{"head_dim": 128, "intermediate_size": 1536, "vocab_size": 8192, "hidden_act": "swiglu", "norm_place": "out", "positions": "rope", "qk_norm": true, "bias": "none", "parallel_block": false, "init": "uniform", "init_std_up": 0.0303, "lr_head": 0.00462, "warmup_steps": 376, "decay_fraction": 0.81, "train_tokens": 620000000}
Each number is 128 + 24 x the weight over the matrix's rms, rounded and kept within 0 to 255. Layers, rows and columns count from 0. Numbers have three digits each.

# down: layer 2 MLP down (transposed), 1536x768, rms 0.0398, rows 1105-1150, columns 288-383
# gate: layer 2 MLP gate, 1536x768, rms 0.0473, rows 1106-1151, columns 288-383
# up: layer 2 MLP up, 1536x768, rms 0.0475, rows 1106-1151, columns 288-383
down1105:081150137114118085101159148167102115160143120108113091110140153132105121130096114149126094136121171144091108123147128118118111175122098116101103142104121148163113125104087160144108090106149101149109166110158143145124097145095115179102165145120165152117138091161139153181151084143067096140
gate1106:157124126131134144160124125133164127131114162160092119103167151150116136138120147126152134157147101129102111172153132125146115147116065093144142147095123164146113129119104106111071120100151084108130151127095174122165186131114128112088107132166108142103101097150132134138092139142131109089
up1106:139113121155125102119156142153104146171126133109144163133145115105144107133113125137143125133130162107126112131120149144155112116146087083081109135127149118152132134139105172123110095126128147105150122141116114098130108119159144131148164146133166116115107133146132159128116094135139107082
down1106:101090123106123131139115120080056144111106122121120135175111159134124122122076097089180126109088148117112131110117132098103113108189089138089130151109130136125103135140112134146193095137097158110137121081173135122080095103092134092161171076119101104106132077107142154156148114201118098159
gate1107:130134118133161145118138150137145097101128120097110143143143156146159128112115098119116121151147132205073119152133125117147149083168070108138085126122134136133168166135187139175141085112137122147076105113128101174149114154173106167129145129148136158105126147113138129124163150140087088122
up1107:112094113193082092091143140092114163139129168121138162114140110109099112130070135111149114113124125159159180103128122148166143181141126127144117102105166128150127075165172120166129138141145103114099129134110134118180096123095088133065166125111158119127133127122094145163125127116111128101
down1107:141138119141173138146116132122116106133116063144138151160125136113106137163132146113110123103066148096099173120165082092086125098118105123093088121137118146117124092130149162134137121125098103113132146103139109159110096110125101130130150077148153149146148134150174123102085106140076145140
gate1108:084093072157070096134120151087158158141159135112173131143114117130125115151121148101127123104109135144131146124120173147135163124133084131114163141106104115120143129120100095152100136099159087124112108152129141075128098111137104079172145115055134153125144144090152097124115146112111155131
up1108:127095089112116140133113134127133126115132143117134099124121101097118120106130113148123123132159141156165125143131168105090158161150110133153104134092136130139132144115144107117105130146110114145127073151153157109124131151091147147140084143100120147116079168132107124142085046127108142134
down1108:157125101087098170110110111078111110096187098122129106149099110158127120127120099112148098140144113132157136125122103157105122110188128113091110110097115128084148113141096162077149082136141127145199109104109118120111120107098122139104156092158154135074149151134113126152128151158158109108
gate1109:105154091119148060130151146099132154166143151142103162168115152094102102139111136112109124154144124113147107120106127119091107095143120133123116094091145121100099097140104120133142107172099110128153145157120155162109121148109122135087149159152105133137100101116166121115133096175120133105
up1109:149111164110117121132116090146124141125149120115136144141129144176109151118135134138120143095125146121129117131107131141133110086110146120180139142149140116130146135084149114093121129134157136176153122127119154118154117129151117119134117108135120105154134124132153160082085150131098102101
down1109:120147141147113080102119131151123130154099137125159103149109134195162145107148118094132138136158102134099129108109130125135150092143146086137128108122117129120110127116099128141139143122123139132170120139156159112198089184150092099120149146167149134147091164128150142053127137100144133191
gate1110:151168113161116170133154142092126133148148174133126089155124165135133127130087101168097121176162142122143117155140091177158163199120149116128140120098105137134134104136102128119092110089172073148152174107078146108154124139072128152161140098139131160077127117102105110102106137121128161133
up1110:127096107147122128158151172122111105097140098160103168129140147143119107135095140154178133140079103144162147113115137061126101087192184116092128143167122137109138141173123116140106120170068143139143114152144097178069114146147092125122092139104133152138168117134153118187083151151128113162
down1110:154087145131148137138155133139147129083142147119162164120090138092135156108147151143119106138152075154115151137168132064168154068163131148125133133169171143157139139136114134098173121170124134151160121139139205133098126115164111098125123096140152114157127121121123131101122145159155111092
gate1111:134151132121117096115098106105118106099152164106106124138120136149086136103122113128132132148131164122138161121136066106062108061174072080099144137110114164191128140120109096149113095090136142126118074174106138119143118129154151108124133111128154147085095139143135125135126075111089131159
up1111:169112137152137123126135101146121098093136120092151133128112107171119161093118134199114118149157083124131081138160081142092100044109089106093132179132143160132096162129112097100139129163113124123067098118101102184125121119106182110144133164139146151148117145117125085102090131108090143103
down1111:151174108091131131125063147107099131121167149188130166123124127160148144113086097158099143153139129170111140200164120097066116163100097124123130112108121144135144158112125091134159130127111090061086122136123144127110134151115152147121130070156211134158118141096132139144133137092137162152
gate1112:130126103165136110173139130148132082114113124112124115109106108058101134131132167142090143140119178098122163120106116165106103143140110096138134181078116158132142109131146150173123155100115099136121127137112124169159123103098140147099087142151169109099080136126183078117121126097134124148
up1112:150082126164152132119116130087154137124141117107155132165109152097102124129131144113156120142128144142136070121159101118107110093158152132129126121114120144150104072112136122162172142121140084108126127133149115187126107075159101098134099141136105174149144079124076141156137127172056108129
down1112:094126113160104111134162166131127132165132122134083115080172150136134109112108159107109148123151115132138127132120114137140107109129161115173090111099140127165153101073146156173153143150172129108156172122126134101110133094134097085134162107116140123148162137089118117164104159167145119130
gate1113:121142097158067152118139136141092118117123147164134092120132137118147107155159148105128115109112145130065148134167110088114140097143131139121131136128190127129150122137114128082139126100173135134113125126105122153158124082135137170101134158107177114130078118091140133088158157144135094094
up1113:105153186119174134105129139119120122116133167140116117110156080106089123119159151166149123152113108153136145155075150092106120154133135142118113138125123121105141091100119134106130115120153131081129196094159169159076148107104110135118150117136125127134126157122141085165123123127152149132
down1113:116197104126167142162138103146126107107121126148136136126166133134117139129118109151132151111099113145132157105108153125138129161159096126130137128151123143104083116131107134122072142142110115088102135170123122128119121161130093129063146173120107157113154134135170121139108131093148136099
gate1114:153086145127145119148147171099121135153111118144120165133128115077143099159115103128142143137134110111132100115140137108135122118115112087116136145138124164125118134082149137131138124114145129112135129110139156135100130120104126075195111094122145132099129114187127163074133122102147120135
up1114:142144125146172097135086119159143125142168143140138113132089140142155098127100118125152123114110145108164144148094129122139110107129136110148139132127101157130115115124150130075091114095121128103135163084143124118192116143127166129108153137161104105116102134130147129140137087130130115089
down1114:127116151113133127123132157163104113133144134127138134160103139084144146108139125076152116147140114107118138122113132099118171124109138148164145115135130154108094127122111103145168119127163145162138097097153120123143120142115117106156120240122135096146137135182119165099128152132141149105
gate1115:133136130092144111166173146124112129152106166153090130121135145186139133112124140154100125133093065095125146124148149053116146125148122081147128143134108154100154100156187136116096141145143166119103081146071110153125177116132156143103171137121115130097140136148114141118149114115090127135
up1115:159167142140124174142161105130146118145173124106108122135117143106124152177107124143170119126106084154097120134154092113111095119188132145134124135134155100141149086144127133141125135117131148122149153118140111112188132119171151171157159171109117165072172105164118098096146114123157133083
down1115:141111136111162115111139117145102127130128115116070133114104119101096115104101140133093115114132095106130152160136136118110153111178131141114097109123153113106141090124161126134136140144173154083100143188119143080129094127148132143119109106097099138150168139145104118171140110133134138138
gate1116:089106141154143124125143110140174134143138134162116142129160138125144104137093131108175129117141108084114133153119130120143158100164121116179118129110128136136131110140164131162138162126114132160142140105122111118181123133121118133173113083157163080127119125156147126137110126155114103153
up1116:141140146135104090106128089141116123117115171100154113139110098151116167132145115139063137106124158119111121091123114090094129122142133135141099094121201136131119141153126133066161123131142165115139137146145166089117118145103145113121162130142110132152130133147142133149185143095126088111
down1116:097104157116143126193143116077121141174119130149132153151166122098145140097125115146106128089095134145115133077148135093096086106149146116192133119096160093122137152136149124141113136189103112101148104116130113158128112130082111159161145087123166157110124117118089146089158145116102115120
gate1117:110149114143105160139169129153111140157123099107108164115115145134134157128141117164105151126125132130117130142110073109173142113145151088145111121127126152107080181173138125125094110134129107142145112133119120117161131150120098089128165108129139090135122138122131094113078085126157077122
up1117:117142106116111156127145152122062087113159157103127118064119110130126079106134150142116137097164090117161113167164111151112125135126088137138142108126115124106170114083111178115094118145112137164095101108128110185149080084130130169128099143141120099151131116129137124092081147153122171089
down1117:137119159138105112161141101151112119144116137057125144118120107143118120144097070116143168120129134135115131177113146101142110141100116102106116152117132140122128123128106113119142113105128125141142139121090118147104160100146120095098166255146143132143128108162129103170079149124142082116
gate1118:128126128182111141173115125152139114109156131108156194134112116117140173156127125141159142082162127129103111092140074152107119144180091099079135167097111122096196108121118138132138123109128132143152103114115140148116081125101110144103114137135083120125119099090181136093130124097152125074
up1118:129141091108153148089083164132141180156128142155143154140075131129078127108119136138109138081165105146116072125026067122141172169127085088127129133145110139176098140114124139103136138143180163145119106136125132107137135144143139165125174117125135145137121179111125091124069104177096170153
down1118:134101132140122123107181149073120128109141165109102125112149132092119132110136151168110125117125147108154141115142140099125129121167114186127136174166148139124144169124109122106164118102131148120084124142130135113101124089133125141134131025163140131118135115108118115129170144100112101151
gate1119:163130153102187094147144142125106105129152125083070152114182120110073122125133130140119111171153136142159145086119130126117111108098109086120120161073170135183158113088155136096128118087097149128095064110109113106124147124148153117079108137122126163102102083106105134132184117114110128092
up1119:136155117160125145105144131138132133059156122122133142164096168170123141099134130090147103159112139167125163116132112160164147143124123118118185202142172138138137143153105110102126090130130128133122136167124122128160135117067139128087110121147179153126123118134100149115166123119186121096
down1119:129125135096117121120122149172096136126094152108101152113139118149112113103112131100130139151162166201138141119116137154143123148168119145121121172107139122157120164128117148116126105163126172114113099120148153098093104120106131115148100139102122122117149091103119090131139117143116120153
gate1120:128118113153094139169139166133155156100141112123092153107108162115160122156114124162101148121160109117124167197166159122121137168191112111074142146123139146161146136102126094163075138133183126123115147099111129084170114072132168116145172112122155117092144129131110143133153135144140106091
up1120:077134153099116150109140124094144111117156096154106103128119143127137178065101106169129148177140115137162132125132156091145142158169123105108086153128106136140130133111105134129102087184163186084123137132086145135135109148123107140109141148131129160141102153118120159133114115138117132126
down1120:131135167157116109079113103149086122117160092115108116123123124110118098129136170155095098099125131142109126085150142148161128146072130137129144118127109152134067136134118151113161120152137107108117127119127131137081178149142116154109086151129150206164119147122173169134136109125122119153
gate1121:130147136124114150199139155144124130140110114128172139161125150132142150149095150158143147130128159150130167173119102145157148146136081139175130117126153158165081123098146131141141165155104099116148133122139134146111157127162157123093104135108140127079125119115131134146137135131142095090
up1121:134153105163168138163159096112108158113138149129132099117194144082164139134122122122086140110162083165102173119149090133091167125135157166112143127147137118101123108105102178094114106150114152064160131129097168149128144132123163154157103120139138156159098134123120108121112146107099138137
down1121:109146124135128131135144136087115141149104109098109128128117125140167115128096142099101153156160107154146128129140148072167122131094138172133090138100115153098117124154156126144130106115161140149106115100155162113127134134128119107119140141117136118112150114119110095144099143120102141135
gate1122:150108146141163168133140115116125171118154116115132077136135150136101100162170078128118121098110113144120126147115151159110125118117102133127116111125165166153146154113115135143151150137147109139091120119118150130155128120136108142158138130160154110138147136128119149120135154142156122104
up1122:168119105138126142156116134098145118102110098123103128135118134130149157103074178103065122164154152126128094137109116141145159137118088138097132166137136124108114138117148133098113142127132103127149153122083129132118118126125127142130089087109132099105092121160136113087156108131131129127
down1122:099101130102141123159115148094125129147107147131167127118109123149097135185130134123098149141156162145113145148112130110117151141149120117134113151134110161156155123139072138097147152147165133139107153125122138133153104126119107145121188094145138156153147122106149100151128121095148079104
gate1123:124145118131146146132136141114158115127128115107150135151144140151113119146137106105116117125137112121095076099135182160112087121095086142115154146104126137119113146139153088133102131097105084150068135151131115115162134131155192141118087118150134135116131113141147133131146147151176115142
up1123:113156158134111126112089118104170106152147080143123076123132127157180140096159097080120106145133160135117101133099109135149117159126117135127103118132186158134146133134125084144133150095086124135151090125121136132126121146079166120099088102150145073120105166112149152078132169127126130162
down1123:128110118158152127112132162141110136067119152129124147121121089136122126115120132153136120118105109123160126112168153140132116116101112150140154155122118108138110096155139118117100089090144124110098108176128138120108151120107130097107115115138137160122115145141132139143150088133143163133
gate1124:125134141112106113111149108144114095157123147167153175149124116125106128144109138099145149132151180132129155139110068096112127127123159093104121141127100146140090123172136153125125158107117088109148134164086180134123155170112138117126117112135194151171101121117140048118111134098148112095
up1124:121124123106087147129118129122149128121135109116106114120107121139117149151094118123134126112114139129093151129119150127126117145151126140149157158132144123115144120170101159144110158145161125168134164115116129115146153114134147123101099135162108131151089114089130083110130135100148138147
down1124:092161150166081125107114129136114127139143095103136095186143146113172114082132120124113091129112097082118096128149123119163110108108118123106082132102146108144089087108127169110136132160129165153087102188132132123127160136140161141136139102079121079095157080123145115108119102150114135118
gate1125:148125137145108140105168096146168099141139158141116102080162142126125127120172119139124144144114148110087171083116108109119133081158093096084127101115105156093165163161155142137107139113134137153147164126114148107168150166139094117168124103109148117125127206100128085152122133175129152139
up1125:111141105141124135096127117151156117150132149147113113082140095106157116102113136119139095158133175163128166094129127135082121108090159150158104105119146114084146119131159113164148110112122121126135109125119115119140131137160088142131133145116084101157167170129134149151109135107189103133
down1125:097146108152138154132120114085108113131145081122134180123125131136123134115172149126134132138158110130134160101112153110120082106115150157172142115158179129170139137139131159118079106117136175107181126103146114095121148157133132128125150181126152123113161155120112122128085172113152156123
gate1126:138086115115137164151136153128126122141086110134110116143107142097085128104138132147158156131129130107128077112124100091124091112138101078126106139108104143117164161121150089136118122092163114159128123148118132090124142142147124141140093119140134106125145140188148119097104125132100129091
up1126:122117088056154135141158127118149142137117117108137144148142113101108174131102143090133115132143135159142125095103119137138086104127140080150157097115135123089137114144124074129091107159134100092140112120116151142173136134103123139122161100125148112107126124195115160129115107133128159098
down1126:127143081113098116111103118161108103135095130102154123141127134116119125138126119061149115133126109110113128126131155137147170142095139136135103105143176139086109113104137071098137153120114133140127118152114114120158119144152128124108152208141099127124150092183106130109112138112144180084
gate1127:165136109081105160183139123113127105093149161126088123128174173110100128129145104136113159171124115113122173157129131129111147150107153110103159135101172121157134145140095146151129111155124118140125143122075119107146128125143126128109178150122117131074071115137155146173157120114088134144
up1127:175155100087104124140144159157128116115181151135103160131115132175143128099150091111129132146071148136095149138143095117120119108146139119153159141104122146127134139136124190100140086129092162125096113151123095144135059122137193160135094164139103108160140150131133117109115083087125121148
down1127:185121162162146089162113118137147101154153148117106124114166150139116144080152097163154148139114139106113126109076103122125117157157126105128140118147135123126137146139138151119127111092116127141131169111110082154110143095113122103123141147089113128138106159117154137115138143137102098130
gate1128:143106104148134103122120151126195156162136145098138123114117118072138129176093107124125119110138151141110131116102162127108133120129109119095122100098136126104134174117102105144149088108139121123112086058095101125129140060141122136136086133131106146146108113154152106128113086134120146132
up1128:137121138105116141135109109138118107146135115132128158071107108143126128138125137119124144116153147144098157164125116078143121125129130155134163135134122126156151135141138138060127166154111079137123157140122126105146141126148108069137163124178121136093152147086116178106160166143144139156
down1128:114133097154106128163113124152147165155148145154194102155136156125128130139127147117154101126089133111116088115076144152125139114085138134121134109154149075152109133154093080181152145113104147122133145142122143125133137143108138169114131146149149155119104120177119107160149128080131092130
gate1129:101158089125108135144137179142130088116111134146143172121149132130108137118120140124144129130116108072103151158148078135121099074177149144123131121119149150134155140109128135155135075117119091162132123109103101121163154072129144139088135128112131134130135150153117121149119117145132135124
up1129:156118134165125101093127094136135116082153126122150116085142142093158126121124169125142112119164127127134046102108143156123116145103166147135126098133123163175119137160117135115127110159077142111101112094101165119103148116122177109192113105161146172116133182114105071123136132102137121117
down1129:172129113134125168104183114118115127075135115161150106119143132113158109087143151115105136166103156148083107135178139166120104050107112135137142135120142129134121163142117141135122073141108080107147090097102112137116121111133131157123086033117105129158132125118129091064131108108102113120
gate1130:113153118169123146141133150084142158135081116116152180143130160170132109141150117090147131152081119148114127171138118142106117148139089147085112133126114131110159131119123121135096129110157155126103113147096152116124204109184155086127118096120136121145125144178159119078144098156145112128
up1130:140142090121130069105144121156130136111132075130102112098094145129125149109129100104105131164128142145098150147103168097152132097129104117132118111115141095124107116110106176110141123124113179154139097147147126102142091151162092141094131084101117097117080170143118089131131110127122146158
down1130:151142123093120157087127111126125153128118154091122136106123127136106142121136117132181088104134142156123105153162139123148170149121137153131091125136096098141157157138149098132142151126098095170167123105121117139155094152112116139126151142121095153114148098157130142119154140170127125224
gate1131:133135114108100137141133113115179111134107134128118132132140107172126089166110142143120159100126134145133112163096112123113127140139115120119109089123110116142105132187113141170080092136141103133155113135110124125149137144163097094131132114143132092156117150126141114129105107125157131145
up1131:137115121115110120108110122150123142149170121142114122118127149108110153144107120124142139106116099115119171173117093130128122134120094133140154116131133171100150142108133118118148158175113151145143097150089114121137150117147146127152146109096134137106146066175093140130161124138122171113
down1131:121139119132142117154143101192118071148137136141104125101123102115137117150094124107130125169141139110080160112123125144099152145165127138116129090118073186121100169172134151121124112154110117089119130113188108123157148137101100091136119197111145145128091126089142167147085147137126130126
gate1132:143145154113118127188128147125186089120097110145108118143132135107175117113159148164156127138164136052084145118103094115133103124108114121152184115135163152136101153111126108112164108124106120105117129107138087169107131155124099108117136091099126106108140143186142127113129124119094148114
up1132:138149106144116127168197121134145171102135142113114094134134141134133183121135141146108105143091087133109119179146117139141143138115124154169112112121160123098138111097096126120132149136147155140122123080134145135125139111140197109154162088165131081156121151141074075096144106132137102108
down1132:132115117133102065137133171146117131118163100150127128132103158145159080061126129082127129146139097094149137132137158162068135138155119135093139105052126098115129153147132131157129076180156143086134114148115093118097090117111099112100135094116119144124167127120136154118129102113112102121
gate1133:152166090135107122109142127146103148158144137132123153130154141145135124128126108168121135121127108135109094099150143111103129132115172126075073138143141153143160153129116100139179120185147080150121123107133153150104116121142160181105135171134108110131105141144191175177146118161103097102
up1133:109135146109115123142072084091115111181116135104162141126080117129117082109158114095132135111135099126110126098079089078149127102123163121128120135144160145128143121103114105065156128119106145140127112146132157135139174101150121124106120119143148169135120151125158112137119116127132101120
down1133:116140138132114127147144135127161163152154098160130121120137144144145124133117116115107150104074141121136140080081130094118133131161151100150104134087175111117166169127111150110158128130124145129125104119145155127181127103137138148118140122168139159103138137149118152096121105145124133138
gate1134:151155109145105136119145145115114167175159108130112134133155146116131171122184128153131151160092135105168097141114126121142096144137122112183110109124148121129130116104121153107123120096133151107096113112161132080158137122125146138144123118137122137148123112141134118124076115104153086143
up1134:137107124171132117107133149121124150123133133119134103134141129138085084158154133154130135150146111134145102122068152105136156103115125148139125148139133118131085129104127111104096132111142159150110167157154175120139129148189156145151100106135166111147161162160118094098126144121094137165
down1134:121164124179115063119096167185108156153129139094125131113126116112072146156089075161119139143089141113174097125082131137101111115102124124166151138149172120121125185129111130119134127106137152140123146117147122156084096141139138121095102091161108140096100145156139163085151104100122111148
gate1135:135118093100165157152116117117095104172116161144070141121115147075093155107120124170157163132149125142157152140141101062121106128129165124136192073155137104140166119149111117110141110135115123100128134164140137103126130120122132126095136127102172134147121118133140144108120115172114120123
up1135:150114119115133111078157111140157139138160125121155137136117164154082144134108109137097128139130127161080118121097179162097111128134149098117095176141112142141104157122134118151103131115154114122107134122117099121094100130168169142128137107167099129153123119068134125138123138142101124124
down1135:134093118113151121116154132118081131087127138121096122116146139158122133146105124135134146160129115142128133132135154115085130145162128134145129127143151136132128133104139143153144093129138164135147126118139147147149114143141130132173142003124168132135120108129103142154121121133125124122
gate1136:082109168158132102133127143112106132114160130130091104135176174161137097145102159136128140121119133096108105114144102108144106100120145144149110092109147122149117132099167145117127162136123154131134136139109136111130110162122151123160117114166117132061106101101116130107167162137100122112
up1136:180108133140164087116122142099092125086128090126132151120125144132138108098147110183115107164143123132133152148143123128081114113109143154135145130173161127094130155128139092096142114153126134165149121143108145118136096158147185122154113140116172144077124096108144118123131153113102131119
down1136:119148126121134101175094148135121092121120138129101150124107093110145102108110115133143100147130122089114118138133130144169117129132135131103114116111090135114138131143122116148121134099129131122110139109103103143094144111114134132140143158106123127177109111100150124136137114149115134110
gate1137:104100114135109138098112131122141138165153145140132083083117134085085145135146134101118163112140080147104134136146121152166148145152137152134137076130123165133113153154167096118136159094096077107119093108159175147151121135100099121151134103139139123122085095122155155097152150134124130122
up1137:132105134105148180109128148119148102115088115155089192155084146119125163130121143090165111112141164148096136137149135094107103139104143100107099170110157145102105120076149122171099107154141124120197162112141137159119120121118110186139108132138094102172155112133139131115094099096140155102
down1137:143116117123197176110161135108120120154129147116147182157096166128134143186141142146128142098160101129081140126149105134104123160134132139109157147123167125102112101086142104145116117138106118167126113128094144185161054152114113134128116061152180149136119150144119101123127108101125157147
gate1138:100131168163097136172157104135148136116125126156118100158135156144157174158126113164131141153181093100102142121216127133123132139118083104093158142087109142164147154165196130120074097145079125169123108144148119119141107112119068186126092143096163106130132133115115096160121128172166107137
up1138:123097139170124129139118139117098154093137133132143159176139098125109119143154141102125128110099154158150119133117107144106068125163157125125143146120124115094142114133138126141146118139127074128131118194140104089175091164140149126143142137099175133133107164138175148185104133139183118166
down1138:120140083153151180142106129117114114130124125136131115155129142118154118139148132170149128153129117173108118146125093102162132143129145066101112136146082061158123147124157151159110149103167159092100147139143078083114133130123165114174142078123128138141091128107141146124133133125157132105
gate1139:118117117123109122144131131071111131144174127169162148126150130109087113127167122093086142097145112128132111117104129119156140115118093103095109128106132142141174175104153124116125176089151146128084113087113123147154137160136125161150142152141138106120145101115148140104116140149108143103
up1139:127100150087092151150137132114092122133149123187167115152117111102169156118119155100090148143165139144154129114132133149121101098135150100104115098124153141132133166168140114081140142144091111143124112140158134130129179106112134168121167142146110184154163106120133108121133122154126102120
down1139:140108128111136099178130061134133128142130102114089155151176120149075117124129136133152127137118104117122116144105122166118140112120112103136168121148150175150134161123110149138107114114112143108089089109144133148100140143108129145107137141109146128114127122151162105143113118098101126154
gate1140:150149097126060125136112148127136141115112116085124088112174133158085163114143148128111154095129144145116123134114125177128092122147172125113141139114124135090123154112114122102134138118103125134121149143130161098121119127130138151166124157136119122087132092106145141112126143146110117093
up1140:125145104136141150136110141143161136102128159129144104112105159132149109129146120110087155141170158095107094170122106103121127145102096151150153131132132094105160064110135158142104151112162098133157150131151138114141120150145106100104101059126159138113093129127101156149108137139106145176
down1140:136118152115094113103117136135130148122123142140092150169077184149089106138137144101137144133160136131097096161117106131116140118122104149158106133125144133095125136102144139130131137142147088134132115100150142088127119057136142145125131098130145110117140155136116111155096146105112094153
gate1141:124123124146101138155089147145136122145118128152110118165166150131128093168110175152089175164151136126132145144132134144131128151146118123115115110090066138128161099113106163103110139132141130105141099136110131125168132150132154185109132117136119150165120153146116106112106132130134139093
up1141:114100070119084116149076145090122143129141142097153143138093118122160134073104119152124159135181144074122152109130165156131161107137126117110112141125110138165171126141163122106108110116121128127133107146108135128106113137109152108145115147120124121132156132096168094146112156109150117151
down1141:121078141104121103142134148071091133061127100148095133117078143139130140134106140104040133150154115133138155116166121115130152117177127106137086122130151136173143134105128178131149104134110104096135130119109137112154106115096145103155152071116120095101143137138154131138138122128123144121
gate1142:091157141120130143124108122093135083120150135151107114130126138143144066142124138158143119132128114140120171101115116159125122156110127192108133088102153164128131147126123135108158078155133139115117119136110134135175091134074152082108126157092140170124115137132108107149118123134115080150
up1142:141128113128136155141092142134134129108108116173139104118175108090125135153153068101182126121129201089106096124099125112158159157155115123100144153109077106127146129100170133138147166116159128171113124152118140108103140113118174138108117134114130098125176107113163138097086122161144156160
down1142:114104173130153160090108091151097120132116132125108102141144119114120118141092122101117077120121150071145094131110135091128168121147123144126173096147185150093103113139144106126139133101118124132126073145100138151133170130162112084113139170145142113135107071137186157100174157106123114153
gate1143:132117138116137168131112114123118105139122154107136123114141122109136144107166132130140135140110129128140143089145123135101116153131139139123152115090152129132144077091103086164097141123191096078135127123097107089159146117159119173083144105157148138115127103117120173098109106159096093131
up1143:115077114162144111151119118071145173136131122151156136115111127121138153167109077157143133144130140144096128176113142124121106135154126104128121149113175139102110127165135100092143126156134156177158140173121150118150121142151134096122124118112165120113145176141118097122114124066145111164
down1143:075084160085118131142106101114128105141139125121147118112159152130116130145112115085047117145119124137170174148131171136097158147146125107163092115135096146134121113156116120162143115129123116149129144162142180083167137150133149132112155089135132102123171144099157122100131121174127088100
gate1144:105150136153134132113153096158135124130149160111129123151149128140107117150142133143166114109155116114109120150138115154154123126126143120125133112078178110130151107149145124136171130116131130149122100110147160140151138113130089147105149126104118111109085164137129127115126157110127100096
up1144:107163142098092124148132173139107138135125109131127084141139137076152127149158171099158149130107114119117128163126137087157136164097120153135149099147119125118141132145090141135139134122116111102075121162140164082167111120125108126082134103169150118136114139119114165116151137134086166167
down1144:109180139107057121113120136099171126152142114098136137133156111121132144122161124144132137098098195103094119182133136125130102131153123152097147157111088117125096135143145092111114132134138147127094134134144159134120120150122151140121133205154101122140091150129160157117082151123132141151
gate1145:090138170119140132119149156091154145103162113126154165090136162115076133145128108146105145103115134113133138184105111110146088090102126131141112154137124105113126134177152140122147118142134173113143122073098151147120070137141154125122122160169118107117122095122128108132184106138095131113
up1145:152126167137108135116118136124144130119113101120144139150138131150156087142123115142132160154123141121170118141105101132108095066107100105149144097126110098148159086133149155135102108117147140107119139089110189108103135158155109131167163133155131136154143133119114152124156081137096084189
down1145:142121098124093141091125121128092142128118105170131081172116138174094156104139139110131085157090139123114139142132142109149109134131076150140105160127170134174116108090092130155137152125168165157091171089128118120116084133112108147093149082073122104136135109107137207145136146136139098150
gate1146:125146091140158128158150086102168111122175186136153152095129147134112115096130200161146132115130115135131130102145105137127097110162135158115113161137114135128112136170105154149095120135107132184153180145098077145106126150106159126150124126146120107139148139164120125116102122113143141125
up1146:146150078093093106140089189148144144128128147154133139154122113122161111140166077100159166130138122097118091176119114137105129164110149146096121128122130147117110119123148146111118150164135129134152097132088174128168131138126119134092123155158122142149103089140124116123157121143147139086
down1146:119144147111157092115154140118177134128126132165118109177122155105118091132107126109111148136089129129155135139118092139170130166157131150100108098187109114119127111124128126153096134122116096147092136134128113143136160125089143122128136138154112107104128152143118107135133087109108091112
gate1147:139108131104109136092118091083107087138144132153076128087126141123080152172160107128072138153138110099122164121117171128134115112078144149098127133143119139153151144124134169116089110109139136084119143118150099127091135144175155143160158126168075108136154098135081103101147115140146135166
up1147:111095170115131108109104096103085147135137143123159103142103131106135114176135105151152110113120154150152144104121120191090111154126135155082122103161149128184099109104121105147132141139127141107111113108138103068137132156197105122104100112157116162112133130147118123077138123125133095151
down1147:090115142162126106120159163167162113123047153127174117133122094157133071081092128206129086112120081159143105135126148126100117141154135053149133122123110131134116106093136174159133176144101142143104141158138136139134129111124109106111107171101136150134089083121128129129127113140160151131
gate1148:128134150135154118134165141120131128134156125131123109147132151110127142108110146151130119158120117093137156181104121136166160143140123120129155182119145146179113115142126106143124137169137094099102143104101131135178120149145109108118118110088135103130140159150138169108137159125115111132
up1148:151136133119119117100130157142134153136104105107164153164117129119123142171107114120143101110133134112150140129122068158152155128106093157146121138159138150129083098118114132122089167109160145127130124106097138140121146131166078131076097130127119127106155143123162091164177087130155113161
down1148:120162141138117116134123124169152110109130127101114161147144134121083144155097105146100121152094132090130096149144157116127078096104148126105226167149157151130149162120142113145084131127109136125167142103121147094110099136157121176129153156122108163085115104108156112128096083150144157092
gate1149:132088142106121191172169104135162111183131106108118095133134136140156124153125154112160127147116136070140158129161109099097145164092108123119179093115081137112125097130107126098157139144138119135116123120133143138158106090103071154135181120107131113174115087194158093121131099139116106171
up1149:088149112122134170136121179137063131125153152147122097120163149136125088119138141131135153126135122146134102132144139097068154170118133129137145156100113130122135093165141126154130152098128113142137116122127107103148092175134165108119110152129143130141088102136124145111137083137096112105
down1149:149120075108134123134139142155108157149131176120108111129100145127126089098159133132129104076108121114128097135115125122098145110078138124146155159088107136135159152131126093095106159157157140164110151144095122168166143141081122094101079071124139104135112172136119117131149094106135101127
gate1150:184139116128069152138135115130158160139122116120133108109164122144103117112135132097113166100108127150151156125092131055154123145135117092136180124127139131121134175134130149176157159163148154125093148143114151107119141106102177143169135134109148122146096145154139143156113086111112118126
up1150:160118162143134135110095126114132125059152111093174097162140154110098156110121132119142080128146101096104132155108102139132129130127123176088116121139143145103180143173090123106122115137168097155165094134123104117159090120162111140114121132117135108112131148110097155156145127156125126134
down1150:146079119122145180067095130093082135129124161145148138150148129081145153123113126141108091120125160109129136130151106106121107139102152108133096149152140147140134108155123143124086139109091097162154116083107122129113085112173128115145146046112082126080137118185132135155119151125152135133
gate1151:136136129136104123173116127129142130131154136130144152162111154121135140133153160152133175135139109115083130130145097108108148119116093140152102097131128151154149149108136119116098101145121069103112054118114128116104143120118149100130139114159099145147105089126115137141121072124085130132
up1151:160103160117164119155159125135113097110159143135179160163112150132070173098128144147165120143082081118110109091123143143109151147108131075103134127143088116112144111112124122126106147101128111159111086173131092150121095144145157096135081107130154172115159134127136130107157168144143103106